Each number is 128 + 24 x the weight over its row's rms, rounded and kept within 0 to 255. Layers, rows and columns count from 0. Numbers have three digits each. The size before them is the row's rms in percent of the matrix's.

# layer 3 MLP up, 896x256, rms 0.0539, rows 659-765, columns 128-191
103:086141104124158146139168192108108131122132109105108118154127169126137129123128118111099126135131115139120094158109170151136126139139055157115128146146085131158110098063138134093115129188167146
097:177108130112081132123128117161125110131100160138136167115091159103197162162117124087146091115143142108169132127107137157121121121090141151139110115128161088119166154140134162146124145154110138
136:132138171153142139140106141138142114131117121089167185118121126125113123087158100149109182116177134134142146106140133108109105173133130121097097137151152149093107124171139133098124127133151138
096:136139114114122170136105105143121110130158153101131105129131121144130110147148126104147118115155146116173137094115114111189100124126134150100099134115111103083130141119119133132130130156109066
108:100172116100148120108118174117114114094112133104098079128133108124127150136149118159133107117123149156141118128159098140136127097136114129139140120122134095129111098125110136174140114112134112
093:135076124137174121148108141151123108139149123125085150095140137132117121174131123139132162106084153108132095134138137168128124145136113135074115108120174155108138096135087153139136169120108137
096:125129141124163123166114149145106120144097149124148141110092143169125142147131171108157142097124149076153124094116156166136138116132138124107099130121074159188139054128143163149116119154177104
096:148088096129113088131166169147145114148143072130161085144126118096116154131094092138149150185122121083138158119132125129099157128157104167145093132160153132133100183159112135090134106154121146
102:150138112128133159186118151119136150116083151174113128144131139124121131147124127148059137130101159102132094100127117076137148098176125130116098114121119103113092133160121090134156145161100125
102:125128139173107098167169147146100163168139132149098110152158093097110126098082099156094088098165154128092128143154117120112127161127110112108154169184148149094151098115134123106119145122121132
095:106116117176125145052126159077129160126144133106190154101128129102117113170103126107169145110166142101157101104131110135110119102144094090143144143090099122122135150161103123093132115094143115
097:159175119111135114123119168116121162134095163126109119113105111131139154104119113123137126158177146154138129120176119140125149148086065157106122092156165152141072128143176113132130100114140131
096:127124110076164138142138122130130108094128115113065169100120105152114106148116148138123114122111124166165137104155105126152156080161146141162104139119152131161134140105114147153103134092139120
109:146095167159126149132127156137159134137157128149131114102111126155130136131095148104152144112119129128090141101108174110126108115141148087123151136126106117078152115162112150102101130132100126
104:107145082117130119183109136143170124168122125135108104136099099189092159116147136126136119114133106126102108127136120123124158132126131132179145146098133150078102066159100150125162125177113101
090:132141129159079069126113168134128110149104090092127089116135145173125148124145136173127128116139111152134103124140167114144142121113098125113134142159136103138077120127158160089155130143118144
101:106165146142114144092118115132129132125137116122094112133111155118150091095117131122144094184119130158135129099129151131139171122131171095142093136114114127145091132181167113083129102106065090
089:122140104133134130136111153120132108165076152161137127157146189102114138122125155128094128115103084115149154133114077148136176110156090119166174096109101134117120067151089133151139118078141162
094:146130078165154123186131109104115123151146105139129141119096131132129122121111098111149174097119105110114115098101133112102167155132142144097146122117118128164151170114096135165147107088111112
095:102117082078122089142145143154144128137127113102120140171116111110103184121154108121124187118161132110104128114117089126112089120105126134127112103121122144132132148151089101090148125139108143
108:109100131129141160110115123105173148157094097097146148155106116109091149128112101174113100154141111089143135119154144136167114103139151090115092163108112107178109095109125116096145139133112169
097:162142146102120099131152117133132165077089170088143120112150142170150097105110135121116153175171093116180140139112113130123106138107132144118133115156105131135113123096104131116143058136159146
096:113142116129120165149125123132119125132177131113176137137152117096140118145124150140099080135116116113147123159116154133116152151137171132094158067121100125149087138076127123120106124126148077
101:104137146235125156133122130111092146149096150106098135128107125098129157099120115142151181139128101144187126092126117128125108184088095188141120171087095163105121096132121158121104158126088151
090:102136119189121143117129131086123138171082132167169139168128151096140128203123146161126110150149135130120113119120107122169113113139152125094092106151109161137114123126132119131132145126100131
102:117140117118128164136137088128122110124127131126165149175146114109132118076110086105134161099129107148159130126163104130122130102079103103146138137147127130149160126096101105109094115113145111
105:117138115138108095097103119128100160126138110132104159129130083150175125109095125109126108105125104119104117137097130157075142141152124116158129177131061147104123091133137162158140079144090141
092:095133157146139109100122115132167099123187100141073145161132128098137111144159136113147145149120118120178160147112151141092161102143119137137121149094140129124111124138124129110111154127087092
102:122120095164102149133176127133094140096156128145140125096119066101150138069116125136078133138145123181135111154159116182129133108158165126154100135124123072143115144130155127116108143139138128
099:094197137116083176136136130106148088139167128142107102123135144123096149149140135107142105169115100100109137104087118133116157122138122155089139091114120092093141129082124111108115140157121123
101:112149136155125130087116110174141113185144106128144128130136089146158140137134142122103089173119137073187126168117106111144108129148104143126153150166160121082138069143113097149142140149116125
100:142097136117150092130097156111118126121131093120146161144098167118106105145145150125110168137125117119151107151135092129087103172138131083106124163137157133113110143182103079096101114093065137
098:134105170155109123150122151099119144167151139145106064100161102156107125134099114144114134094169132112154126104132162144103134133134147126127089103121097113145136123107106113101117101128087154
092:108118153156166159110117141168102128104150117076131119128126118058191108134127117130111169150145116114161125108119111110097111090142120100138114191147138166145138169148158168167115159118110160
113:148109099145133133123132090141160115116136116129152095174113129156132107133139153126155105145123134108162130122088150137158160099077120145108103136156108138136135093157147149100105196180112147
099:153134077143122152109142106127081144181105105156081148133140132119133119141090147162130124143171135150136121132112121141194132097120131133117124132117196121112142070148159155118137136129147111
095:110115156120069141153112117120106103162140129145122128148161092175121099136112125130143129171128132120122121122108121098176198147176122112082137138128110129115159148116115145142120134103135152
121:149117146162136130133147150127124133128168121133145149138105109083142094141141145120116086116141127172130129119093161115132143123161120162125120150108149117123116090088135137115164138160113111
105:144119107151113135115132165156120111188177122158131131104138150078122130153150171097128121107145177146099105126119149128116115101174118168090110152134098117128095130149096119127169161140155130
099:101124114121161098109123142120060117127149078088124107128140113141156107107139134133078138117145149100153150155073153137155125130111128070143139131119092121148125094140180168126176187108103125
111:139145116079136128108130144126139120140113107115128126128130158121155138143117108112110169156156126103117100115116065103119125128121147122144169145120156126134115091134171151150112126193108092
105:080097105109132148117167155144129114120118136167118158151101102118096120103126142116126119149135133154110104118085093083103145152102167117154112121157130161165124102124094087106133175137101149
082:131139125147120123144143130141111135120129090124136145114130162149089150098147141094087159137133111169108151147135151127131125082140096131146118158182137120157118161157170139089131102097107087
095:152177148138111107121139167151152150101143133172072136133125134113140120135108130099115144082164112154136153158120112145109132148069123109131133116116087133100106107124118088138138121141117078
091:099148107103128120074152167166119096154135122107098084125109118120135114128155129132102105138096128106140121121141148118113153140152175126200157156137163128085118073111101103114132144139136069
118:098066127148131153127121206157139120169154110121163087130106119093070136126149136107147119138084105130162122131121129147122102100186140150139131121129125101130112117144129086132161150153160122
109:105138115108116138117107136166138171097136086118112119126127098147134109133120124104141140101121085132092131105149110098151132031149117103115141106105080132144129097131147170115116176152119122
095:145132143134183134101096158119162134137132093141167143118148129129101082129121103110113134138130091130161120131116129167123167112131112145082093126122114107114127176101142135138126168133152187
099:132142133162132147128128168100163140161136130153079129128127123137167143144138122160138116150153125113140085174135159136148138117131121159146128123168112085106142160128128108121169118154116123
105:114174150116121119098123120118092129155119102103125094169150114137141104124133132102133162154100138125151100157140097125134092109100100143139110134129135118110116128115170165139147109132145137
107:116123157110127135155114112163138122146117146151147166132134137172054092118173092119131075150106125117148074136175136115139122095137126147135083131120115156121105130098130157164136142126165167
114:116145106113161121146150118110105120129130142129148128134147073122155096098139166107137089149112143115137126164109144144114130100112149081146113120151102124155148112108193113102118106124148106
106:137152169125093132116116168121121099108104162159159140098161101155080123104146122110143144112133094165138128148140167122146128136070133154137108111156125105160133133129118101138147105137158147
105:098127172108107137097123112088080134116156138132119124135101079129127157136142128138098128141112134132160103155107164144202176124109109110116136125086132142128085119134162172135112140145198141
099:115090151113117107121109113139100100125123133153129160093120135159139125139079107128142105141107152137136111145124146155109143116086138140151134108110086130130099109183138160136089087133131167
097:083163104113154068129132135164089127135096137074077140132120109175175104157121136123113096164135149116118141124198171132141130145138145123111140106153124117104102147148133111118181085170100160
090:112147110128117152118132113155196114089119127129127154119097093117117137110129118093158140158149106128167174146135080093110147109123168118115120104124122106150146152096141140121141097113146133
095:132155149144121133102116123144118125119143162136094154149176095131115124097117145060087127098171122143159109127139172131145113115098146120135143117141115132057109165111111121103076122122125153
107:173146101191169135136114131147122137143172135135164148125115161121145192133136160130156119110147115094133144088148154123109134134155138147102102108135117144126150150152146174069140104086168086
099:094103131057139146176151116121152099123146111115096133145137086178089102104136151133099112122087127137112117170099157122162132139146151130149104111155140140116122121078107090128135135122153143
092:146140084196147085113128084156109115105115145104121159139133098134128152123154107132133141116099125120122138126127096162144143085127084165129161136169129128140110185154115130108145118137171131
106:148159141104169132128121137136112167156167102097101152142110073092153144145134140146130132142104099136112085124159171157090106162123142122167115172126140139156172132103102130142130117136091118
095:130125116125118169115183129123133089179115139132168122156139130096145135126119160141120105199133169095140117120131139156092113088151086158180100095138087098146102115128119151156106143141144186
092:136101124145141159142121110144092141149146161155155156117098082132149164129104156112101100165116164143123156148136128119139137181144125147110120097127099113172126135100148121129156096123176077
097:118094122156128117124144136158162137135111155120121098134121147101138113102112135121127123154095111109147123154144111098142119118142170164106114121127176109122150090097142143148117144181119145
114:091094097159137161058130129134090138135124150132170170145140109115137144113124132120115151108162127131156142149137101135165119142109130124114166158131120125117147129104135183162106152165113114
091:073130112142104081117153156149121152117115108160131122199165116145148196150117096098142107165146103114150120113143119171096155134105147125118145148102118118140096135130130170103159145185124142
101:153147134113114088124115121138140115110106135115103136139159145090118150096137081108124132156093080135120120101152153148106135145095131111136128144174134127138127107095131117099128117142140123
105:126124091133158151139115126150123110113118136133151111147110139169148141138137155143161116139127109126094100095133129070107126141154109080140123142168097174114116118134122157124149146128108096
096:128131137110107125142121167145125141094133131161092081145090109126090126116140085121140129113110109117115143143106123143149107145116134145090125142107106155115139163132151125102097148115131130
101:138147107138142123103114147158124104140116115171104132141169145176113111147120102119133099141109121150153070110145112125136138159152118185181130168098165147092140122132046121141143134135133120
100:125124123112127083144105121140097080193096148108175148080079108128134157153154110123109097167135150141142112112171120100122147152194121133139147122166158099163126137082140129102140118138141111
105:097094164109122158101117107104129090123113102123079100063128129138072104114096138116111139101083128112171140135142155130142151124142132137115119169146124119149137092126131151135131149151126108
090:142131146138144156139155153158087134117144106134153140133105094116147153111132101147109150136118155143175135129132111113129078078100128096115125088128089152146103146094118113156156101149158107
105:148076103128080111086121148101130099175159085121106130123108129157121126118116154155132172111131143120140085151175146182105124111131077088133143096138117116102081136113154147135144099180147152
090:147106093121110139109168072117112165152133099097107164118136150100128148152146101139119106156127135163141148153181138094139116194109117173161131114090164118107136118154113153136153108102168144
113:125111140130094167109170145125088084103158059112174138146157126154121102121125105129107119144109110201144107115079106152150118108142165098132136089161111099169130179142103074124103153130153119
096:167125123132172149126103117121095100165081146138144107109116160089111124158090098082126100107127118114165125141149132121131172148124101166062107112141131139147149119094121131171141125127112120
100:139148069114116111134101099155163102152134120142107114125122168126145136103147114097150137147109094085145156147154113098137138093157142137137112107138164118115139129114109159127124145137170110
101:180118077104118147142080130139105144136138118103133112120121122118097154183128098101098230141118144123149119170157127130109107158157127114128124158133141121144097093141094139115129139124146150
103:148145137159098151103149131115106131088158106104071103133137129103159099122141099159157167119167128152122075145139143126134137107093079158104141124122126161148123086164104141115141140096171127
103:135105089111116112133109200151132065132110087195151146113107126140102100160158133103172115081168111134135103116176156147125098118156100163172098159109121109151113125150174131142108160119076141
099:175112109122127107150101095150121167137102107112193141148123110114107127119099145141100151138116095129167099157119138121175107175150116143126129170090145126129124122165136109084121120084139101
098:155162105126131088151126115151142148097119131145128159126147118104115066138116146090125111118101135123171106114052087123133145125145093143063099137121141152129109147166150136137107146117157059
106:148168120118138138088150149087125108154161169115106119150071114073105178154126138134124139114104109146171185143171136099152128166152144093153135121106111129158135158142161176124106106139141173
099:126103115182112142139079155159164134130139133162101130107066037132135120163124108091122095129096166144157120112122136103128135136118182138134160156148146104090122118123116133129128079142168126
096:112116163134109152122123132129115158120163115115145153087121160136145135179108120115092107116105147112124127099085138161131166123119115131157100113157176123130173141140099139153143135123131109
105:154158113115128132098134117111073145142141194140163185111134179112058136129097118112128125101127092147131103150069115155159144123080146105087149108161155105120118181162123143122118093136091135
097:156160109138124081127124153100158161177102050155141164114125097111063129105088144125107135065165120150100125114127112136121117135101143149143114100126105109138096153105091127136133113170121151
098:124154125115099169124123128135160118095139216146105170105119143137147117127119125126125135140127146141100142133092131155128141123141157124132124142109103131153100077105104090130105155131145108
102:152153098137135169118126165128165110174096108163167126148126167109098120105130133114119119121144152138111108151135149146127118144131133140082086110085149096131135098115119138130135068122144074
095:124144111127070144113133100146143162102134127090128148071154121158151142138109147123122146121133114111172114113139101152104203126074135112142143157146116109161158094149107123140167082132115116
101:124138153089128138140095108134107087104142164124094136152109114099137124117139116149143098126119160161139144133130104127180144142119074131130135148139140146121116134127112145128165163137105124
098:119106120150113141120106132091146109106135134121155142133124120128101120127121123125141156118130086186133123089168116106154149134120109083100142128116090111096096123118125121127137146105132146
091:128141128083128142131071120175098160118120148128123157124143124145105132147101156148145152116136114113110108116184116130166160161113072117144117145129107143115130161134110130087121135151119114
094:115106152157148140169132088106134086142113110109164131155126091069092149115161136122122158079109139144160110120114114102102162090109117121102134127138121120151122094148170164123143175129122148
107:112098149130137118117128175133126128118151150121189105147109136175165105124119106119150130181183152118100090143096136108087155116147126128161136089099112103149115140140150079078125129094138136
102:111143142121153120149130107160113141134089159142137097112113116117133137105135110114100147104173167135128114169109135185180159116147143168129089122138111126120098168176117114156155116145140115
090:133152147151158146145096081148112116166104115103106099129136119140121136141142130115085157155156088129130159126130129098087115121089154160151183125166122124134140135128124146117136064119133126
097:151139125126172118115134153137155099104139115115093117105117167155134140160077116102149092110147096124128113074160137156137152119126111138115122154121125112101090109129158140142132076106076139
097:153156123122124155172091144143103119130119108117118085113158125133118113137147090137103176169127126093106125133159112111130150137126146167116125129154117155093131155150123131098155146149076150
096:129138135105157135126106142154118084160165088106115157122125141096155132091128078089126083086123133147139133213132121111063144142142162136131108126123104127164103095119131096148074140167099122
098:137129070115167120145115125123160139105107109155118089132115103170124130116134113130118112124162123143148181136143138104126139175101080136095121085133107149137126085099169142118138117117148108
110:154133144096203170128138151118108122069135108094139165152132189123124130138116139121100150138125139130108073139128124095105150151155140123088114147157126116169132141103125113132136139105151162
092:099151105169111186146106117113133094148133114119168123127141118137114120147120090081116133148159109161161127160147112088118140147171179073131153071125165130095187087106117146102142128069142158
101:119123133145156095140104124122132104151096148116132160126120128136152107132102171160133100146109112120136146131095140163131117153139130161102143101114123086124090115140143151133142096155118156
101:128180094130114151161156165098119166156150117081107104140117162122129113079146125095125110123140132143141136079149148150141129162158120117145123120158107125127087182159088134111134087139092160
# layer 3 MLP down (transposed), 896x256, rms 0.0504, rows 659-765, columns 128-191
099:150161127150135112164148130106109158118129102101117161084149118147137140091160142076112114149123117159079133126108126119168104142124116145152133126117128121108146130115124120116096146114140143
099:141100161109173126140139104147120170142163106157107136127145084125087086125153151148138127103103134168143167098179148116116116119104162131167117108119115121095107142100148119125108123128154137
128:147132139150161111120110106135073136119092140091125137177100068098071151117167135133153126124148157087131137125137160099146099168141119143112098105118102101111138133150148127140117121146146133
095:125147161174123120114144147115137112125131106092140103151126121135099127120087119148109132187143100114145156102125141142138111116098146115114089199132154117141186130127176135117141122119094153
102:160155132116132139124151103145108116089147121094133127145156125131137126147129158148095127111099151118131095101156167174087159143120077085129103107166132076106117156135106127139094078108127120
100:132183108165131119107163117093156153136125121146119133119119125106136131104141165138101094175134154145061161131130123086145092115128133106122116148148111108149134054122161118117160149169106118
098:131077150135117125108088144103143130127142165118112119117126107132143137115122125130100104112113117143159089148135188135137144116147138162131178123108116120158114147105144143134151117111100132
099:123130118123161138134129104113118158116131124145119091180147124101090098125140112086146136179162114115124138110139085130116135149126164135131198166152103138146138148117141098115095135121165095
098:150096149155140136109105139120122122120112157111154134131080135080169155129166131134121129111122136132106126156132157118148160107142126110128122160073140137126086162094126171159146158112133113
097:135086122136138110143153123162131138106156163127138138133127090119135152145105167090108148127145106139119122086110108124142110115157103178106159110105121119136125172126101123124136146162132151
094:143124145141168096098132089138132151134118146154131141110174098147146111155108145131101129158133159135093129185122117160070127131117144137144177156134129095082119162122076118117090118142095121
098:152136113154134130105147128095104166173145122130098137143110139141118150170154159149146155122087136109121140145096132145122106081125083105120108101134135160176132152102095083104109113156125125
096:149132103166123112110116078094187126140113143106133119159113092103151153156150141109130101114117080128091131109097168124166129100145139147136138113118154148146102133115136104113128145122157161
106:110139131133140136133107132167166159158186090112122148154104127099150139147138144154125101141117105104119183087129102122139094116157079126127156156128132093120162049153104130142086137097121119
100:135092157149099157122101100115094137124153102131132102196108146128106122100114102082117159135105119122122119081143116169137096117115142120141097135128119113128137145149112119154142157147208165
091:128109140109124135124167096113129153082189124154089128108133048101105171150143107120106121128105138145111132134121148117164120134131099100120106159121133155130121080141114102141107149075152120
109:105115154122126110109128118113106140086107121133144144134134094108123069104158127126163105160103123131110135150155106139152148069124104107129107162097146121123096177107153137117114107116137134
093:113134127149134124170096103092122155108118143137175166074106114140136166152075089124138127164136149156089111106098144181166104121135137152111098160099128139139192177123166107115108128109135130
096:149084122153126134130138120115125139104132111171159159161116156152119141118148135158147110129070143121104174135156113138096131112135158102132096100142112152107112141150141110122140122142132137
094:167140203170081160111119162119131172106108177122127114118123108140161109138141113099128119130151124085112108139088082109095120149117125112147118147101179136145091176111137134113051148104066098
111:156106120142127086169153142124146121100119138094157122148153101112115150079079127116107101108142141100121186098130112161132115057125101105123115127112134134139110131151186153106117137180146127
095:108125139122135138106137118091165118168135109151119156132130098113140142118148137124165109089118115164106107097116144158150093078191129106143100132108135122126125160184103087161112175138112108
096:132150134147124110108116112122115157141144123101096102124149087162102120081138131121086124152121138123113155126152124087146077139140152065137104136114142149151128115156131130134147121146093136
098:127095152125113135134144114101163152148171114165133108144139124192169134096146130136135090140120100122134153150136100149114118133145153126119167110130096110114112137124134123125124122070145126
097:120136135106169153126141078160131109128134123103139105133138135122163094109119074089118160131108115119131141098132119114102128135098110178130139154142127103167091079129151187113094154155116161
101:114102153109133187121075126122125137122122117211130135120131160102155104154117135112135106128101129117117127099175093092132145125107092120089128162143149127116131166146161167162116098123135158
089:123106130126148155133153118112183107161159150114150076141096137097130165158169165135107160141060144132113157149095118132111110098141120117115123127127131163154117112126084130137116172127149096
098:164115140159128145160137074106166094093115114140143118086090142142146166141107079127143114104113153135132118141088157064132133135129131134120151095120138181081109141096136136144130145126154072
100:132164107126108120115091140155099096126144103140134106110171112133149178133112101156143144140114154109128131097149106112129085119165117112123077110132092107139077139122101110128165175125132096
097:126120111095154113150130142169158182125089138093156106148150092102142116088116128171120115128144141131150140134159116110149124150171137128109127168136129182133075146122118133149120121105136141
100:129151113167116149119089158084124198052109149132138145109079108096117125090184160107113122161096126151154150121159144176113105147140151123138123167113119109132119108154129115124076100176154109
097:130120139185099164133144134157103163112167134084134149102087096104155135163149098151128117106120152131114132158082129136143111130142117076169134115098120131193132167133157145112158153149112122
098:113173123144154126154120148160136122118128113122103152140082171154184126085135131158126114147109085164117108110141104172137121089121118114122140123122121144099124092107176165149138148126139127
085:114092130084110116118149132147101125149153159128130170112159143167064115115122132146098106129122133138099146135125160146160134092128145160122111079135106083120122093110113122093139119108169124
109:113126085138162126163131110119151123154125144095108189143143118106132112063126153162095137148073128145152111144170163147129126151117151115114135149127146135133096119158151133125095135141100085
100:137113148167151148155109111126081164107103113128103092136102118129087140178195138146104135071082153142123122117132106116114108122099082164092086127115103134099090118145134122137115121081158123
093:133125198091131092109112153151163107090118125130149156088155098148112157102136152137141186050102087094135135114126147166120127118178097151091106111146149114110131126116177120132082113113121117
122:162143134116112091140140127161118182123093094102110097134102113159130093122154148093133115087196120137131077103134136120145122077166125169114135134126165131122136163131143114103143101126151118
100:145135103109161119115143093117100068123126124093118103142123152134135137163109130136099163090165131129128140180169112107138108125113118159122170136093167128128124093099081147136119142075133192
092:134165122120087175182114124135137111130108153148127105135111177132158152111149106079130152111138084140095091123113176123105159122117178174118196100154141115094148164128130104117097133116177134
109:133146130145117129109136131142159155139127141126143093048094135105158132147166101125148122145182120080136150106080103076157109125133116130087167132147086148132106147112146100140138112125124146
095:113106138153131144147116122140140093101109114128130129121168178109120158161147171160150116115126111095139108131155087103128142126139150110127100146135086149083165135128099182147128147112126136
092:111115151098103139133141119123201153117090153116121111102127093116140119115080110128159099143121159115149144139117112140095108138132143160118142095146160168133149064137111138171131177146141168
090:142126148137150155180142137142120121079156101104098107104146143149135176118133121126137121139102138123123088120105129089168125089145078129142089129110186119129120149118152122098156151110084106
080:131115149164114138138168089095119108120103151065134138145104146121075136137107149129106157158116136140136157110132149141153179146147111161173147114129120148104196146136160126123117139128133128
123:127126150156128124083154153133143171118157144137116077131130087100139106139102126096076109104113117078122147106161130118064140149128126099137127128132138118123121162128099120170128108123147101
116:088113103098162110145128143131141116120138142112131160139118115090140129160144114091086176104141132116142144137130127144132141126081139132099133126130109164107182123128134142099093137160133114
094:129120119151162142127156100159138134087148168134104133133127117134181170139155123126137164109133158124137136114151135105094177105119097136130137141160127154151143107129119131123117109129116121
107:103110106098144130105163122157156123139123127118116143158115139118130126148198154132153109103162133090131123125131102159158133112104110157134199126154146115101119143111164107128167143087106125
106:098108101092103130082117105113128106143115118117109130149148145144158135156095109120091133113141133110104185125148128145130171136144146133193139115152144117118132145101124174144141106125120129
103:120118136124128141129123137147168092132171140149151120141103106145118106146156126113119075088140133079101102105114154108142157084115086117149115138133117113118137141111109172139130101138130113
114:115155104124114107124119111157093112135105124160142174108147125110102168089124132115167125116137128130136126152114147166054140105126119097154128143163137101118124119108122105108109124121133127
106:130119042141153103148134122112155097144131138122161138138108130136150140128136145133109132144141105161110153152088128130159072130152134113111096122101119121106165150119134179118150098125156135
100:117099104144131104102120134145124122134159130136138145138162148144139103102113095119123097131153123124119143098106104110117157099114124136124169089133136077102118162070119151102078132161132176
096:149112181166116110141114106125121111121128135115072112114144083133134127124121119149108102129152094098129102166077137104110152127126148151117137165116142158117155094119103124148158073103121134
093:146120130102129148112120116130165101095125113142110092160096142066121093131090150108107107110136135103119136131129126131148080117131103179126123161118119099126090114117094150113168138094166120
088:128122129144140119115127110115086128153109158129142068146154165119134148126151081095097107105100154131129114093130158143136110148128120103132116115146152123133138127155132151123143130173091134
096:135130135188127116170161155148109129154118157103146116146103150138117116135167128140134108172127139100164106117136152130089138144117159105141135107141137145154133096124163133118129151111103131
113:140114169160163154112127099109157119127127115125154120129213103078121151129147150141149130120082116100143131131115117156109114130092092153179142058129100157113117069156097142100113137116117111
094:129151131104103154079116110086132094132127114149147159128126141080107167133173157125087134086111130115126097125115125109139150146170135092136118103175090110119120140152121147143091147192104117
102:119129161087104158093125152114145153185132131142095103127128115136097134140111148144126136131133133104131099156143142099119140175136182112127088121122113108135155163139140083155100134131084114
097:149060131084110133121103140132115118131120147145140140077147110170057103122109129153094207125125156170148128146102161106136111177111134103106077168117112137132111117161165099108122089107123092
094:148112130178162139120095117128152134101097142115079136121116118146098104084112073112163149092121073128131141153096110126118127092121136121091151134110123101085158125111130109103107120128159101
094:085100130112094099141126175089187127102088117120143105144083166071105137136137138154121106113110117086177124112155109107118128113123112116128149151143138124114122061134094149103139130170099151
103:130111119173118114049126150131135152138101102157089142096092168101148148090137143152132123101105134089113152115152121142157110119119138134111146133141114109122104160164189155110161115141122120
109:153134151151097165126142093152151146123140109120114171104138150152148122156124118163133105153119146076128095125134105133105106105100129166159145119096115133133115141110140139135158146145138172
095:082096133166137139105095108119099166103154157143081107145116074112089153140147099079112144154149120124173099082107117140142104128124123099154144120122152131119142148154148137127119083168114159
104:117136150097117145116107142143103116123140153144111126148116102168148102135135114108132152165145137135113094108144148136098133117129119166123161166099143123118113143127148110148129103124122148
104:151124079141144136116141137101125104108144118147109112119091115150160140174135158125183112100059130094101069130097127090098113129095179145128105133132084128126148146147119154132109153131151097
095:131117111174131170133115090109152132129121104130214135137176139112138093102143133177144122121176123116099109115127112079104152135120192078127104077103145111124115125098115136086158145110167138
103:126132135130071140152135122121158167118133132139134156143074136117107134120136150143125109082160086080164148114093134121107093129134163131100151116124139140096117131120115126094123128117155119
096:147150166153146153122122139121151145146125113136090119143131094161130128125131110163112096121123104143130146142158142182098115158100120095155095135144126133104126114116158103139114108125097123
103:124104083152153157099136089101136110135127152147177106158139166107153163146117120106125141117137148122107126139147133164143128151137098107146108105139108104132103162159084150147102149137131089
088:148110168141109143085100110084134136120114184102097082145103144128140129126141123132170101103131086143132133113146165116147136142129113114123122143129104109152125140131130125199097151136127173
107:096123100157094159165125110114122115128131173137121148170110127154091115145120158102096132172144100126138124122128141112149111121124177104118157125096143095081126117131149078114139095129140099
087:139137164148161067130127155150117112095144144122135100122102130148147083149107140144127121114137112118144153135096123149152126082161157114182159135115170138118158117097128125169129148128090103
120:141089130118134153083139175103144145118102160131146171111097101106147112130146091120162085114121137106154092130119162131093124131171153113132150130127131119183113162100124123119137129160117141
096:149121107147147102165111103129169144097123139145174131095142089113125140138195123083120162113117120131144147115129154134133109113145088084110135134160153139129130115140147119123119129145118099
097:139139142112133138115152127117113112125123154109123084125130108115093102108123126114134148120129152177157094136140102124144101125080127132147110136160097095110132094156139112083160125115113106
105:117085125094156150136160111123105149181183142151135120121130152099120139121141090145128143137118118142148135131110157130083115113072070122111127113138146174118078093125107116108183164137121156
107:166171124136120133172151163131133151126140146148162133131078122151156145179099143108102132156143154149135136189104114141112085116164110088147109114084136098117126146179117110094153114135137126
094:161146124087173125115100135093117097169137128133196122167148128091151194129106156136128108151114128120145123130141143150113086159110116103115101125106084148119137149098116160134125154122079124
102:086099116117126120112127153154151138124132115118098120104149141146122142099138102112131129145156129141120132098110114130087136107085101082134148127131106116113139142115153129122124116155095132
099:126098163108153147137055113143126144135132115156094147163127148171125105118134154141098128092081115131160159127144125104133130117106142101137106128163149118135145131185131124132083113112162121
096:123153129117138119130114141135175138126142118107100121086149124133128143115137149117128131158086107123119066119139101136118154133140135133140106090166159116154120085091110142105115137113109129
100:085139113151158118109106130153124151096189095145135149142113125112091117105134166160112107125084126131134179096124106135199139169151132097099127102139120155118085066151118165130110088108125128
099:157148145113139111162157174149097104110141132101130132138140110122130146123138128156144123104113122143124144126138113118155084138085115133161090129138127111097099153120135118113168122113112098
100:112162082101124125147146138158143119135124099137114144156111138146128129132120136085127138131141121143093144176112133106120114129127116145153130108147122075162115165126130124101150143118148100
101:178096117139151085156079151167091115128110131101110103174167141141154132112105165094123128085095103154124140117158150134115136157135146165078104140125151144111120133126144139149133113126106131
091:116120145159156121151101102112156119149110117114111141140107164095107145186121095098130148140116142142119159109119119082142145126095147148103090113129134078071158149110119124169125140153151128
111:092120104097143101106109100127111096133123096180156126126125115130094149147109107122123144102135149128124098120117147106148119133119161108116113146127101168091080114136129122080097107138175113
094:152115123119134135156111180099130154129138150150172098112156129146144153146141141116167158149168115150136104141134138129145123155137101142120131107103116128139131167130131116170153147107139118
099:093104152130167152070166158119101122127123085102122118135123139128154107128104123096113189171137075126135103137175140168107089121145159122131126099143166131109118098147146104091112142115111125
090:157083135128107120147139116168083126104112154118132110136110151115110131101116100146098153102146127150156140141128101123107102128115100114167121151068169169140120140100098116117142119172123127
095:099079150152152100107095133103132135167133114111111146089137115139121139118177091139143109112121136121125115128124169099136150097137163156179123141100135156138154137115131143114094148143105138
098:157118150110112144133136145128178133110076137145103092112130156144110109148123120154141098153106108133102131084127134185143092122148159123124169121147122117120088121112100102133123116092130112
100:151141101138123128168086144145123142126097109134114122147130128161098157136140121153145102129081093147138102121160108131145128164126114142125110124121122125091112125118172118101191115143185131
102:119093126173086122066076141162133143076115151168116136107158111109153166161135092126144073128170105118108116168111165167130136147128126119111139148137128099178176093144148113124125145135109103
085:145130122108092114165115095111145141129101147112164119127105102102103169107125099132117129115101154119170128117135159154202137132144095133131068127111163139121141147147169124156133159152123138
092:183132109134098143145151125120116112111122102110150121159105127116141117126134167144124119178103117163090131133104128128104120133132087117094143109095105136135164116084129114117145170126159163
095:099155112133098093137124157092107122092088164121120152161121139102129085138193149120140126117101120117151126093148197163150117098120102103127088157143108115133157104122160157132173108122152107
086:136095107167184130093131085107114133098121128118089135111104155117088106103079159121120105159129112167104167120159119109106141155163077179116092140132139155108148197093136156104095105140088157
088:138144157147112135093119113124153140151149147148140187109127101118105125098132100134167136144131125140116130120092102151089110155184139142134149139097149087124156149121099115094151154123148165
103:127162145118103107146065156111128133153108129140137129180135132134149127141131117076138121145122112118113120098101094125143131118131101132155143109166084101096134130134165160137129148127110137
092:160093140114130114141121127109148095135161136126113163114118123086139135164087164112153147140118129112123107123123130126148142188151107169138066110108085114182099084159103159150154104189110128
102:115128141114110127120149169162123130112111125062126108080128129154142133098093175089124146100105129108133096132119156154113084148133160103098137149115142125128119086138159116172147122160090131
102:134151120144114123141104102164150118125111143121131148120127128111106138158104132163113128154111096135160130108140146131126128135121183105100132092137113141106119159127124158185158129117103091